Each number is 500 + 50 x the weight over its row's rms, rounded and kept within 0 to 999. Layers, rows and columns count from 0. Numbers have three digits each. The size before them is the row's rms in percent of the matrix's.

# layer 4 MLP down (transposed), 896x224, rms 0.0603, rows 702-764, columns 0-111
102:426538596458404513475513467536467450474530620531418509502492496594537542535551547450440490537528481554515522571535480470498519439441470463490488579430632423537490426511565457486515467520436505469549541374542500695534481452524552472485427470362504525477590497472496610462490475462461545508524533553511496475529526450482528465456516519446
096:603561540581501487425504488521491555517466555418525421515505530581550432463497421509461465526418554517543467552466502430577545507526444507540532552452527493495450462525553595545555568392495433551499448486478465531532472466459538578464504585504400448399577425595470459501546567484476571517469482562418495519592527649488443441556519404463
101:593569551509473428447429502519475527509472467513558458564478449437457502584528509439494567439475484546453514472545456525538498410485434458499558453506546471558505504576540550523532543468551537523568516533459544495542410509573453517402437521510383531524519548575410434493520516488545556515526497530510488525524403511411493532563499499561
086:465464517526566504439453522421459534549513497463520468557491526547476491511572447589630517473582498575497416479491473588591510548371432493468529552514386441446462517563469511529490432499486505526415579509455569497536588385453511502634466486500468541532451388451504450558494501504543544426552542473461456546547435552510512548596531539418
086:553546552513430477465521466403435575480539618446489558497478445436494504494540529512529523400520516496564507524474497628429505517485434473541476456506466449448414427414577517338582509473527496515501506508442504486511546481441478648574545496399543500544449437531545506556632572522510458557537531523548475485487509530527390502540449561431
097:510443506520576497500439529515513593413561599506509439395561512517444488589570559477488574495531550477498464532484495431563529500537459486531562439507464435580425396470527530439543531472414624467596506538534437466521574445498391449542567433531508422426406505432503526601566445516532456515595471510502548608532552542526450450440483471532
100:487547504490470506452460431461479553379455460426466440565609494514454530482493537449442475479514566558526552432440498480560433498473550444485434511563453501593562496488493590504475456526607498493525520504497466456532474515534541513485502469488563587509436635477475531508446529459536417491453537560431490490457490497608568444563475513469
109:484497437614446532456527501555475577520465472563430495536435510459452436452550552472432529469553381542501569509381502503471498519472414549453504567514569584508433498519487509500508515502532435511590536459493613539489510514535495544430431483498569551481455582568482479495520516536492628476487512490511586412578406532426397547554449505530
105:518533508456526517461591504585465442563502499470399568565517536439495523476480533569590532463483493470486480467533480440439493520444481454512429516517429556515390540501528487493595487347555429454385558465455489509435522529499514538476543522369488484535574456545494470434543474544519600478478532478468553518467603452553438478394513453421
100:491547525560469525608545561460478586551490479523532431451468548478428332445504545541447546554554483417607527529454506496492473500484494545465471594537484374389523566488457488582561462513532556569449460490477462550518490547601439508534513489547537478453518495509553567523555578458568519592423553452386534467432518546541502564495491515512
102:512421554485461620491499519450443448432581581449510606440508469482425502501532521505536584527526480524424452506490537564535525520542566574482525444462448577633434511460503551547460512588613553432485524448553439496497458588417415543580477528484460443524486484504451452541538577532400516488518528458466598466514535491471436499504470590532
101:448596472549490607513464477523510588479475485434524446478541571405423513563516623446506523479527466490444580511436440443548475569507524546545474446514458553452503484489495432490524495502520396500400467420453544505388520585530446449432414547482445609552507507433451436523470564501588493479390461592547523460524503503443495479466569606576
086:461543556491525469483497538501444464325516623561510557510571515448523471506553524421545480542540521554584470446553593417498618495523419509486470501445516464517464455522442458488431550454425567430542400553502549465522425523533432447471578468553459535390543469421562474492468470513491487556518618487570507519396522535563423412509561440529
105:499539472497464532501491490582510458465531576438573558531505451492527441472514529537542587540459598542480445480498450517428524440562495571529431388484503514481426463454450537547582507451612520460475492534543437523536489549495554522450410519523622518522527455439508547531511471523436551491554528520485484476423604538556489416387523429439
100:499536560516523520527446515536525525531420529485472541441556595523463475600484390509424565525527533434613545434483479413496477472494536572575555414546446473471408387492522468494484480494538515445496442520501508538504478529541614615511472451444534522483463448584551497459503530461455470583467498404470552487492466463438444494558506383531
104:440506527468496545518498577540582513528415561539437540426611533567516487453456464487539401504550455507436490450391529505431481528465469443508527466522469493507496526569588458503546573428481525493534526540491563410544487548405585454552525505528502477510497453446476472439542466598460413539503605474565531427533533454457476540485439564625
100:422508371539489458531465599558551464395594475505502450467477593433548418438490506481542495411442560490464579485530588554524602476579499462496557506496482478570417481448493558481535504533524527509454516474514533465468557443476531486505494490528591483485502418519475596480404530476520495523458603609595447463541469572493594414457468437428
104:539451530539428447440549488457545502552458522457502467508491583416468521432492557501440484557528410501440556526600598664504482498518519486387513465567441482552449521443437427582490518507483492538516535557510476488624463522485486521436526536567439509450459497525526542529582490483482453541449416474428408510531589467557416454563511494528
100:542563502608463504497445563563491458590466418524449413563568532455492554521475450540446497533459484553493508474480513495457365401564501533576538476586521507514579502496580455578550472504524456475504482473527574395445502471515513461416489524416544561505505414373436455554428546507578524508395541560475494454474390594460565580515478548535
100:492557567534511450473539440479484500580440568578498448462487539519511608440522548515405435440429480506489534537490551431505493497554500551432504586557456610510486429543504481530429458550684517458556544481523557476413462440459481503456500468484496507361502498497419514438466420552506554497538481443463553496519474448505541501515493460511
101:531503590509441548418572467423535517475440474516435480474569516430501469519504428518509537476553539431520530532461498579529592538507492509600504540550532447465487533482595476419537434418425504503479468575532503488508519492439517492440418567546559554554525488508518460507579491472505477515494548485580423470475443542524532416405488515419
101:534484460542474480505486458539451454468463424541487584534572411481558490550431550540495544562515535543501478505507441462614469517470566492591570479618524499526443559627448407466385455413425534478570529477530477493559603385514454495450445515550541494424587521605478411408467547435456533456461443499550512531550518469582439498493513436495
099:496466407422546508498431571489478436497453579488601550541510513530484419435537536509537471470547466509485494515397539455562474469520554463516548602486559527570393498426586486568506479552455467546490426524502535545449536516610457458566523434443536562411459461464566489526481433590487583607517492498473505566526486482435571495526527441454
102:515444525488603603495565566499451475474453530446510466514508501465503528482472440407540444525476373605589513489456405520490511541501486429580540570542531517525429423491556523458431526495503498462541462458474537516553518544405446564544481450451512554453484432453472499452529446499530506525553466511457574448435536618456494499489498516470
103:491547496438484482606561527526553432436536468482511573500537453480441548460557498442544512505552555487496527477461542485489542526560368447477425492521512522512481488549551542532567469451560427411493477456474556622466480513555566561434509464526525435580567399508452502543532513510555554559516501481413557477501430568552351487438476475459
099:465545539495611594539509481492577509469483520452469482524443444474487512470502501504511503572513490453522565460485475528507447566504470552543492531571423518468420452498550501481423436423624527504460553531558513477472543494455474449566513521519412540506503484485452442468593515553477501474506559495538389504448408410525392502551473447565
095:555583530496505525514484576419534491515510483475483554556520379432494475481517528515447459544432542560543546469506452552426487507521521491477479453542571545492477473508516499465534521429663528426517511353519456458467497507503505508401468490495492419536526504413465490457511522593423470480434492599446492499513388499498448535413478503555
097:563407518418453492520522483607495592454518445467441521561450565499540465413495485474519441535471462548463571500561455464543510562527518473383502542485502430511493447570527557482434477458467427460522484408517527541505458480567452467464525526467483484508534485520533581398544421432472477504591582516576464511421445594541608540499380537519
099:500517478495530471438502435517429530473513536475397531430473506503406509508549574488495539486528463580492471526374611518535519464638486437387443454505475555528524532513516451547498462469516442499419489557409490533457546536515551454549507498487537564450401549455563471493479529539550453488413522445487438467439548565473553438416487577425
101:509376466506450449465501512588537518455560415550525510475480494532523467577575500467471488593446510576423435438488620603475516443442452534448501457545501580474457419419675531490561531501501499374503562439459491502599480397460521504509528539515556480578442499472497455491482507431449523530396493507474530499509526438496553513493527446481
106:519454471483431461512555502526491441542391482447478489509512590435492508507496510444517495494523562451557538461436505448482569546576550503509523440523571476485519453358608482514528369515573525581464429462439508515436538563473429480516518473500510548484413558492509541426506439434495458554428529515495489493566513534496451527505512567555
092:455550479588449499442448524465428497484434369522531459446480469450488533638500528493577471486515402571513483482384449560504500432545551462505452574531453516508547435509487508534539384483471481395541406553510533609482580538455465487491443413503558461412527523448468565584545539519426526464587553474458464543516453629480498596501433473554
099:520544494446553424512467520515517478508505475492557618562539458524429536490476483520409508490509506437423466505527492482435473457582402544396513477535630458540510489477521430503480596499536524509547507436513537491494551554503428549505521498446412520467487471604505446463484434496506496457500478566515517517469452495445586480524588428529
099:530490498496502503549416537531444500527543542592552508449480539448355457521560564489512455470499583592452493410489483492543519461524443535569446594508444490471442612483513473518517472501625495419500549500562510562407574421557513416520631548514422535546476467539554456392468548512476502578475453557509562516446447511501523582506521466430
106:433503496509501540550500534586548434476541608461515480490544521493541511555473455613584537466523454460593486427490577435468472526477544553449467464485555462495510473523459452473490585443501545495524583443517480605393533457462525500549427563557541456430493517524465448578475495588561516479543419509464521468493531456513530435560477547490
103:511458492503538483563480532564601498567427518466462448522594513529489491493430519405507498464546519424451547468438503441498531538541457453554541462431514551550500494512540431543446554526477505456582469630545500527433504561521536461502510617553527530452444588430470620527511464512449502505541433493584561454538492494462544437536456590452
107:417557475498519580477558510570501480483538461465425489586503521494575472443468452490428575544579495503498496477586552519586544481448502435580517544444468506474505526509488430468519508564416506447429526558519494529464427528557519444486463567436508458535493478412587508435447538483445465419693514523473529598469552512580555506505502513556
096:480537475531513439582480519476526531508493500480491497471448521510473569547452557531488400477480437468567517582465528542531517479527493487576463501500439467481489460448578473484514480378517517456485504522551517530611532491426498483503432557476604526484562478495418498588445548579425539450551628567508495483447527487541546529455496442501
091:552524425442579410447504536431523511542509411501474553536437506493454493466581486447600476527537455455493519618533513556542488460525523457499502526508411500460443536557574481485477521546541522425462464465445421569474514468599488523520526521488476571511499548472460597568435604538458554520494572506568448465592566602464491427474528501536
106:456502529505560449478465470566491448492531530450502445484444464505486569472380520447541474503518459421383535466441493574483540513521460500584564489492495503451502489463585406490436569456539500511549493479517458578513431505539472435504416535553602559465482509474537496546460510637479520607498494450565563502546513478391550515571533481493
084:433541501435522455455406514466484473424562534384430531529510521480422387540461452515461481497538523470535496507503584381477435443568527455611499445482541459521541535517533490451459483438442568509472497597468503454461509525619404454538559539520527536526443499507575491625471425482513464448438455526547583569428533438447603444508553602485
115:448378534502574547562521459482463504418662583546507562439435503528492486556484486580455427584507529527490490473463549505395477497489515468518517447511388484463539475434429512475431592467482494601503564492534524444526547528460539426476509568465492519532500458541441552520455505476505501439440541501525405449559542419542438526488593472501
108:539626461461539560483531497548436475496477461461390555512567495586463580567422629427529510548549489397400520499540526492513489467481565528461459545522427507505503501510526553573488494470437489488435457572513469453528458538418487504520546534516647531448448497464479506524565485500449483506469547474547436497487386504386454596442425467484
101:582505478397534467549469457450542565487411544494476521460497510512446625403465486468497489554470521507494497446532397449559494489476491506379435430507476406576487509389544591571482473523490498509503501477462507512535569533493427502488419471496490478573516538456520426484438534554604588493516548427474567552531439495532510513464389601517
099:490442574612476442568480468451495554538522530550497466489500539509521552519513400558557486478534525437559561572533506545433495472573487499389631512492444548502510517606523425523472472442470503476425488486537450410576499557451514562506500514516576531516481442430587472570436485526463514478447514445477465616518455477472526563448546535530
096:490518497493581612427511388557529510486499456477511502416509544430548521448553536501434554540502434521441564471483472536465458436527443543516445499595517607503557567464533523502447449498574535490505496578567443505515395483547464481577463492433489575463506537399550504428427561506563545523559489513522524468535478487475541492493389664379
093:539425497530575497565340505473547477490531564507498539438565542543483476442510564491471478529561520527499580461447519472475557554610497570526570552526498550461496515515503580454493439582451502527406560497502513566577534560445378552415552554521539476556481458536427460530497496456555550468458548427555465425523558560488500427521585529464
108:475512497531488493525503565593540559568541430588503554570535500361421451476458535497524518446524400493509445538470489560500599552486520433561501522496474537478533400502594492440480569518549529499608478526533536469513528505525474455448540506555427474452533434468558504448466491450489455516516515518469530541456523488591473479428467490478
090:470466443489472456472570449524539507504544485493483543511511453539481472490445529460478383605467467467589577534476493506464452457582581444542551464468585509485495464491535436438526500425459479468442543510441444448626554547574542471419542589455440595555511435465457466557442609418431611524527523546552546520535527501561569593511486477556
089:477602541492573519530531572539384620398486482522522564579466532507508474448410439422472530470495459460500488369482544496408522531499474557475434474547495546489509524470576492502470535423487416514531506489487449592489478486471519584494527453551496548500547476375513406504566534543540469591447492428544569526487475424507550474482487495459
108:490456554418499471504489476560647463479387401614548433506544510415407514469486505378471597425575485504573577522403474504432519562572460449480537471522553533530497487526513504598436473578555539464444530543531501488485519486512483589485542472504517548469428532426491488465497478553468526456571461540503498469489453520523470427543485494581
113:472491557533387535500508479494544494460541424517526480485490530433456556578529600459471547530450574491511463505553521538392539560438459512540526477489463505506490533566492480512496499533456480496511527535457512473573445516522438477394445412568517551520574552440476372476513452465500565411498395524422527450441460490429437585527470512506
099:440431511459495502525486580468552529519442457429481454496556520393494488537493432543460477484548516573463515466546519538457472377456530506496527501443525591458511542415564473347473544492564477516577596414525535400471525509515459419501480458529491461562547510438483495441467569482431583504526530399461636516541502526564542484453459472557
100:459472520501549545446566500561508528531579425508506535482520528574446545509455442513525402515474496458493525408577462479518489540598506545488502484496500579478433564518531437537537454579396497547474489519525452534527443460421469516545529437481585448547441443481532588462597556453512535432560516510405459498560474503524563501483458487461
111:541532476539474539515431490476461499488500507482496510396500500623481608548440542435512521461428372460446545481537534421496553484447517506535525492506501485476488509444489517477583543424551528552422566419453600454436465565492469458507562517504495441537520555515464405430444527504514532507440541595491518501450546637455432578512498481448
092:534506471502585456484480525394579518543527525467474561481505518486533439430451503519440463563577553567459583429466586524472489523422474522419551502555567374545517485529586542502445503398479444613515476479553427456516522533505423458478493595499596498548573474470500530461586549521516579506505442481502470534487521448572514505526508423478
111:634559525532506530489518538560606599460501500507516554440553522489500531479541517551462517459513539478409502539532460476489453461437473488523389471450565473518546502466585459525520497559518469570552447516535532536435548582501533535447555505461488406484488603525439487455539564564364460528419508425463402438476524581476437431499471526432
101:449396587437470487533488540495520500540529577464492567464411506490539508468479478633504454496483520424473447575535471489549504453545512499482529490435595395449463486538489444526454501633426580524541495475531589515477454485515462481500564511505450485556564439501542468465409513524491550482480537540442531395449473461481505530421565438483
095:616588515451540569387457493502432436552501434498423469476585556548510520441542553403480489458464489530492398542439493449541481603486474510446466554428409578461483543581537452514479552554458559481463444530468507426483608500545510458447486498441458442383510598384554540484528473512518545635510520482495464500464548491569492558479561420458
106:612553549327483495554508513487469475593501524569438549563455482565449486379459511543482539502467452573443522570501497469452519619558407422537468527502488391494529415551423599493466554443513490562543450621515490503534500451503464490555513528548409503534492553569544417546448448503486502452417458570494445436514541496503517423509469532450
097:455493445483473577451482559475433556525514408486543467543538536436506496439508494567550462546516503520570492562500499579484493474467505490453497430394505505500513479575415485467458462458601457501539518456433499490488464458525454425503520523514484486606507461510622507416524475518458505442579551499522487505511408459406564541455508463593
105:438489449538472487483539513439502486419514438459523535457604497551467474535568562476526528563547537449447444516508481455453574545531500524491480575408507561487462387516443476507443580407406484573497504501527465583595482500466535430504513544546491521466550473450561591534410463446455493458580554578443474552469494433545507522543501505491
091:438444541492498519443531372499528508491537544637479484511485483489515588480470365471511538521435524515455551504434556487525504458476516527489587451546497513527519485549441440457470527387544433571508429395483554551589516517475492567512529498506513490530450553478489505545505478493576557419564523480521479397575466464492469524570505521524
# layer 4 MLP up, 896x224, rms 0.0603, rows 703-764, columns 0-111
098:497645556352569486554448593524540493457470469493458473466448546467485561488469481414450534566462536597485459421563558496440522417454468543538480516550522463469593554509525521539484463484528462519437453483585514460424494465468434494471475528460575546593478550406526563528487467502441499385509499414554496461393586562494530530469514425523
097:458526439419480466560503502543451493492431561473537527479527430518541510354481402468479498487550565534502528487464545523471440546510589580485429509418452542479574472403481506457571499551540492528467539589494448554480506508499469565454510503497618532536414474443603504498454453504485522544512455548536509513488537425571565319523533482421
094:487666508474550440463562488541502540508486552505478588521603558534450497567526480523497453503400609496546552473607568416496515516583532509398447491457550492499480455468447545503499474525454420425505455519500481471524542585555448576502607450445497486509524466564506518416541450467490427502570429447514572510525544496534459548584515525525
093:529480449485529514507546578411548460576503477522519466579566477490534463563399538532497508542602530481516508464518546520513498503593511492476438517563538448492541523446454496548509477582529506467412438497438517419357472552581470435482585465514583427511445471441582499489448510454568559473506485537468445547436439430449574438515542475495
095:478452634482426572520509486511612487403443597438526509418496501527420508534416438546478442502451523457481496501488422574474442494489594504488438424558630490531535472576505532540561507470488518506476510565445510534516426508432510491514558489526391509508510474594559581520420532398484522564443547458490436430462422464513423527467468423468
095:506516402468509476486472592498544410547560570589430543483379524472510473492477483599448511495515448464518481531475492526425462430445519432471585536548482401464348584482514436512500460567439476514545523485537524517593494540457518543535439543410440461559446490472547524596513505462498539544540447396534519435495534460476430495418547513574
101:471516492446520545460523514446536504541399498459570581564321491611630502545597434545460545462529475491621473481477460482479510481530576505538444476430538498485513525507458542475514500509469541490442372496555325481562460470474535467443529506512566450551442447488391445556578439558592430466524438431596453545508519539539608564496606458511
103:527518532518419476530495425478539413428472584574563519504470543580481550494454555490492573547536479493594448507470445506527470544448519504474550483483427508517516449413418502496421492507568558519546477566468540433518605562487422520458519456548589515517488577470481539481536569445467531426471452392512513584449501449521441462475460487424
097:471528428452478500398515608496489555477452499540570606526455554635511489510508452478493556422494496618453550511545498609612450582503509460427544535490449422494486515507542483418514567379462487489534492491485567447658573471541490420516472484522514481537482471428566497458475490488467443438425403413566505517580530490575553409607475421471
102:613587527528613525491456546438439467455429462475471409512446509487464558428515443577436509527451503467426560474503429509526541502432458489461478429509544468414484463413474492524535404504467469526439479551440458501575531508558581412488521525502475451476496397587563530402510495425557498536554529539527505523508581588530414521507512441491
099:610440506462497425476503466468560547634431521533491549491549546484520451551569470546580434501359474443503449561557482512493536493468565419483483535461536408529461563556460551447549491444474482557530488498448443515558513530533494506570529496426480441504552512544621484481558633560484458475552492541520504486490590465521503472492542540515
090:518548428531507555536518478503429454558459425499436570544485506550559616479471464499580465511581483490373576515526401483481436545518537517467507426516508433452462575478576630470604435462518516591472561457519548433513496420459488421556478550451464459588462497564457495451512557440638480504543453439486466435508467492479454549494492513530
106:580449519408530507477415536540511473497487452391490442446483482492513572522520452486475482492551525577473483509534489636516479555417507472455519613437596528439518545629491488539486537458455585472455441552417520404563549491404482429448502573444457526586528500544433482519473476517538548407447477512464445460473469515552529489572477515578
099:553515537393577527539510502387464358420556531548457593621422497480566542437497520470534511437476456486441499351480418512508538516564468501451535475483568525513540484494448499421509561537526501567599488484512525531490509439465408498516528563511513538521476528536524601647524495562463501531508459494571475467522518536574553552501400544548
101:470550492515427437591488514485466456539466452514606440492444546485428528573522529534444563570553448469555515438593515487609470496440482568524539473495508430597469583504393570424559416544549475542473489518478429559527503526577417481559482549573454552542499454464473604441506503448429544446499501470468470492480548625468477461541568499390
099:635527480572523456501515469601530440488519554458497462526436533476466476577458486486584478494496464446522393461508455586564506494439546520527427521598568489481462508520442496459433510515422538540515442528412426545490540576548409478504445493411514583435489520508536443446407463617461459481453507502540455541482409495415429474555512496538
104:419504389492565472328485473517508542483464479476511466510491559556588496568480444517562544482464500556501564546498437516439520500486490486411541481435566539495430540537581599457568573449478600522497471430424451576468512417476569517480487490468531464471535517491420497507515531442441528542553561384479489480434449593526562548454540477519
097:518465486458550445504528466490485563484544507580508554462440463464473467467470537526462435546573455452527440492521515449532591511473488496523529564468572553423469445502363509509546502483472544531466444517509468563514550501485458543511486463536389435470506468578586543441604517541415469547519430488476561502461524456506535444495500482432
099:530523503494525467552444438552468588366523463459533521480529586446546498505457514497523587549535555516438514622392493615470562484577488583524490533504498498492378546461535497515518462464447550480510514561547407449442547479532545557499445434482496520562552476551488424570516546455511443514516489577527509504419550578414416511451416608511
094:458479460590476501434486555451407446628469480482547425486436437454553486587561551541429509480493466447542495404546458486457538460475459512481493527437448402474558505533506526548564441574442479457507597529524475487466455520520533529555572474503497535533584514498544515476466553438566565419535421426444553386554570619400510554578522494572
104:597506459497434553545562548613495511523553527544540445625564502466493524490532302521529464485552489481517469494522513557461520346489434553485511421398516465521496496501458491471470536452558576485525490539508488572524573499400420585521550497580551522500506510492435551532557489541538458440486495472554494443572458380495478491508502523468
106:445546482482517509512474501533382503449554465458491373511483526495531547566598535493483552501562554502441512525508558540452484509482468490497468444519464464433529500548487550524539491484456537549486576548476462445480468487484514520475470500495491432565550476551414377536444606556497486558465478482499529529505528631643536483579530537568
096:472510475478464473524508511529420519466416500508422518576552501495472413484502480588480667404422553476550567502489534473575442451466474557485492571390534495481556506547406493548567492551493542475412556533551521510472540500618554541487474545482526352575499567545477458516579520442549530556458572485496501570475490465506507477420432489499
106:457431455545497509558570542544521515505462651440492388587435533492497485625499471608521558484443507522444506523483470383502425563549490504483476435480478519499528505418373485441526527434413471580592524496523482428559571552529542435487512489473501562399469590494511505500520444586457556471479575521563492585440442519487461521494402529510
097:516522570449480538318557570541543452457491525515500407511536441560507572529511487548522474501508550510414512513458473425492515504450516570458487522473480495538510597519476526517458429460588499564578483431482548468419428484476549507516469449428543543390582578528472550571461523506532411514542540556516534540475434554479489530400470476589
095:411437501437443481423488533489475546533524489569492465518480510556431545580459500441538440565494399409545484489546601484518473465504494573560533469458444543578479414510474501531486531512445396458480460555521554474489593474464577461579489460441508569497456470508543520483506415415465483609508544551456530484550463562509454492478566492555
088:481574454515446454479558552469447532536524537470538506472496500476554368547437502499386529510530557446516375481525418588485491472546471508538462513443535616492421480561531501467527419466527502489474497531444498578589512454503539484509526449505476507527484468569562397560533456526540474532446511516511483578575471451474495420487517480538
104:533433550462454415514502509491596595460527510481570529526505535527571446479612426474559433509574446467500441448584494486478442504536465515477463480589456532517435390527414467506585504477421482559467547515499503379539365565527494496495532463493483500467399470425528513533599450444593461494525507485487548598449552601511391526588510479619
097:495512502548546450525511519476534467515476489498516532544526487453515438557435480496549575530478507405498503467550450466496470514495530512484423445478468454581520479474481510587489504570495460544549480501571528473602501563496501474445514551513424584579418465520416514541542475491595551458499544399467439539457588529518443501415448424491
100:420514431415459485576474493555512514516489609585495551406563405495475517490577433531517526468492514452495478475492479583537543600384458440556523524390382430463398485571428532442496548520451465573523396450536455572529430477519603563556502571496456512420477441550382534569536495547554509500579505430528490468460484558518535424508483523431
095:477421479446484502573597525548535544501545540452376484529509477467560437452543500527522541483482496481420446457456429387509571508550535441491545478480498506510450625437505418544410469494559546601500539450459432470606536503512495446574467555430522468526509490574630458497525387528536461572464459587450571509524483417547511532545518500468
102:577530500486497532454478511406462397478495467596453420510552422493433446527514514527498470469448481498485548536536511455408464655565614465488488568501437409442552554462478575574481406446465379516509570532528473470459488415531512489480506479583495515344445551486478485534526546451564476459450532524461434457560495501501397514506577404524
101:387472484502434528451498434547559501454500431521498454509366551530648590497442492507534460453630536439549525561496485573511487557530577494470429453622460553554396456486405530406475431543402527506532509542548483481513396473504531526508496475606488513517506441556513476520489488612453512436410515481547534552450524517479529546437455563517
101:566586483485456421486526444428570398444510554542532525443490493426462534516449513467406471560455553453433560488553446540542490498447506482452468474529574501514533483437510554557521447453581562482526404601474521537494356550428505537636441471541434573457492444618490524486505473428526450602530553412422468529533490510456524350521459550572
096:506496566389463647540503467506438468527421466485474521477426456437574596500468519535399548595471522507446515495501469475567460561504515472393433605513505462538490527504587532409560489494378522492492481463413465561536451435552481588568482484466474508487494506572474489500538603509542475523538514508565466534518596434547502498523483477541
102:536472604406576416481518583383466441557529550494593551557611503429488493530459481412426503540498470532444567547526449384524553596556504505597536558527434551488631575477498484489510431532477531492505520593491422548473492481529465380532547476493418496540542500550441419510513469561454571529447432529515428529495537578509531509563552517449
098:470401567410569440496499463453513449581548492460424548575598504412500528488494468463509469529492481593494458580569464429484512575492411454451522482493556463461442526517333482508444522511547443461473512524516482500561503538476494511534522429357521529528449445510479505424592440450482543548423451522558494511469465472532520438480541473522
096:463526478455463401513455427501465518477477573420479628571472547506445536553468503501498553487507418455454494414481619434485520470523541541578590541532536518441498566454531552535461507478379438511509537463553540513528513487465494444540525469541529469487471423501485460486482422463453514504472548424397491613494457395478499520547531394474
102:547436410456468445486536492582507521505496464577469507546532510425464439621528487394514416531472444552492499532457414499528532471497518546427602525503600558490434438444501555538457532507528531494616465464487548480479482497449528535546547534578417460528534511490586483500481479528458485443519545525538510493465500554459463549529427413561
096:497500496497448419563582527583472473518499464596516499440480453423566584479545513465488586488461473483443456463472472583507489543467532534418474590504472586554461451515493400466556433551616534590552456492485451487534512460338524561447495544500435506435445456496474593441522571517437534540526515484503474472501456660551478538543472457502
109:458587512529556554479547378518426532469524556457516569549462434537436444554425523550436388549535376642437502546525419561517465466485565535549538560509471488531472554453445485518487527554562463590495457557485451477509547503568524501484548431545515528551483462515464497495549458475509448565551470489505423491423543537545528499556524591563
105:502516443453528485481570409484465423510470548526562573483593507437489422504455432557561478542490491392504508479582473495602552464541560489520583558547524512445473443471559448449566532486638501490451523601375583512535571468480588462554489446493432514520494468576463564486594472541469474533470446472434535492487493511563533508490497466439
101:522497512585495575478483523421469505572542460446410466519417390481563517533488494510540513495522533418463561558519445558440581405535461488471463581453536506558474526543496515508543473537457574455493514521533547473504613439517484476634547401569557461499518507536566461569447506397512524542522541429560542515438550577487516479493607512474
099:510579365539542530493557483512444518442491440577405514493474461533465404490539526512477432466421512480480540492465448523468503535482460497651438554491498486437518501429396476545564545439486563532538494561464506426536511454534412440520494422491552486415485444533463438507576497478499518523485482513424496439466523560519502519529425553529
095:475547498571539476562533445535463490454466484540550569436516411513570462505473437563369480593584619461538476493489452559530582479553504476517539581433502546577445508491463426430502468486436553439484498459423480523622465468510460502419553511563491451481589502648533548562493513490527505502411429498538496451432575510520519464514637543560
092:500448496526516537556613440472451554457433506539484559448454546453540466536561451470506422440424435447467437529503515550534409514536513460461424443404464525495496531533490453525524521481464434524441430434483498500461488463528473548406440488485484529509524529448607576563476567539566529498541519472563606490460545478482493476445444554425
104:445534523521557560517536519536457418540584599495530537576514452521520475523449483564425486470465561457421472507511422487534443477542435505506587483532524524496457565513434471590483436370439621527528418535462478456488561498563527486515510410507521468511425521512485504490493449538543536502537443491508472489437441540429483575511509543480
093:545611577466434489570536489526457500464474552427499467440529527492527477530541459437548551419555542502515501437461506523531521552614465497481525535520411541513425578461506543536486462572512570492566436479458533456497485537494455561614435388519402441580505478548483534499540468514518486517517507474504466399531555579548431468535516507400
093:444525489477396545534522489521567396525489476521556460576473426463539571466533537557425471568574558493440588597444417506538585537474584480500535516356537433503456492495477497460489481533595475466542566451511493455532509443486515356450548558428424417460458468611567502583559485489478481509466471585552480440620548584514503501467508542573
103:427459504469478492536437496434446480476532493535509541617493470599591475601518440509467416528515414542467503502536500484503528527556407536549557485535538460568554433473569503388549616566576470506581538537479544477533453439555448527522511472479451505581450442540487415493502508501470539466536381505540509418449479509521522443402504439477
109:496435514423513420538411510434541477467426468441453549507513553552483537499474516479507531631503575466583478477428616437489384544479548509578459575424549548521424549542432525540552532592462546505491488522498522482516503521531432463520445477566659502465440532546476534462500465482418580469576490521482472463503528517517496538459477464504
099:608471545428462421539491474534465434583529546569587534506369468500467570536475546491440505480511492466468534506546511524558540456438471508463462527490594497449466492505416525568542386463444507497469514502438415518568443423489478576470553509387436524443549491560512567441543498517457680449510456517450504452542506471555504436467588479477
088:545552501418501539545457553439508525442515604440518535462493514422544527582486595415594527452496427496535475615488533511534519550440502504541458504450496418527532461469485426439516531497535449401452420480474519506556501556512504496508525443603437492556512530557481480637416502494441498532542465468527545424468484481567423515469439540523
107:466382536507488412502480445491541417469543552514534574513541534558498495508500445525494412534481505412512512518370526461448489556460542512528499526477582532578542500516463485455459547642458481547437517509429450454421482557535542555565549456545473633488531453523552577450429483556495434558497513552424536621488459536479649456442540488439
091:438494503547388539503544484568474483450511476532538549532476485470482444601572492544553524546484538460513443439496546555483575506535416559450464457544460427454510510594459547435501504523552448584465460545501495464489533506535469534506475387435404488512524456617464424567446494529412542505529491437481511581489598528480505494537542563429
109:430487481490515493483459531494484460504555462504497572524537505445423508463501550559623536543480518455428496394425456529432515429527502403529692480448477466398482543453479445447579474645442495499447552460591529420559414493473503472491475480508562491520432532445474579508452485579607538510415453498503518517449530455584502635531577553465
103:505458435497502579422511490559609546478510409496540491494439470465594484603460480419456505454552509514401440547426471520534478489475547532486461526470383528610455511496450578484588494594501552442496388530513445396468445517507538567558492424480478547494470471545502539454511555449509497480492529521483508469444446540569495548531535553517
102:422467480564608475556443465517463520404419507487534506457508499477620482525438493537497500455536486519504551498503493460422503565528499542595438504446483467514531455572562465498425511478452497498544467487546548510515498518575482471415407447610527453582540464550516460472519455614369410563567446430555441463529489418552481472563434582505
101:418515486415617531476445455532496596450526536508604547537388472409469485558518491470423585497475460449545526389526567553495528485529602554531508528469528501531563461439474498388586507523545502502555382465479466531486466494549540505557517459486518583449520521416480502427508511630416446499458536442466516557540538437456527554464544368530
098:534449519455518451522518522473454468499597586535504512502514536524539422461429506481506479533468519482503490521437558374518516414538472540464543443576539483509504451519457523540529522440430567550525397494541500484600444527506583580411589444435565548494471488448424446507508489457486472486416470542472472414526568549485491417564470498550
096:468491476475561522513550500510555532522515592460407591493404481497542455553389498574403512465402580423515500539511518508537450429416512543518501439607515538467604630487495494477541473468451492415551433569518459406538484383480556441522449497441532459502466445470448435493519504557490428457430501521521490568536352527511567435510501457446
098:551527470537417524459441531489402572530594536515560544442530451566462399496471477459582438484570529453511475477502512456447428533528508531533461454530545551521501473472413472514455456470459556524595402546474517420494512579507454442544480538543508575440531435442554477485529508498457466516395468411539529415544529550454493548522447471488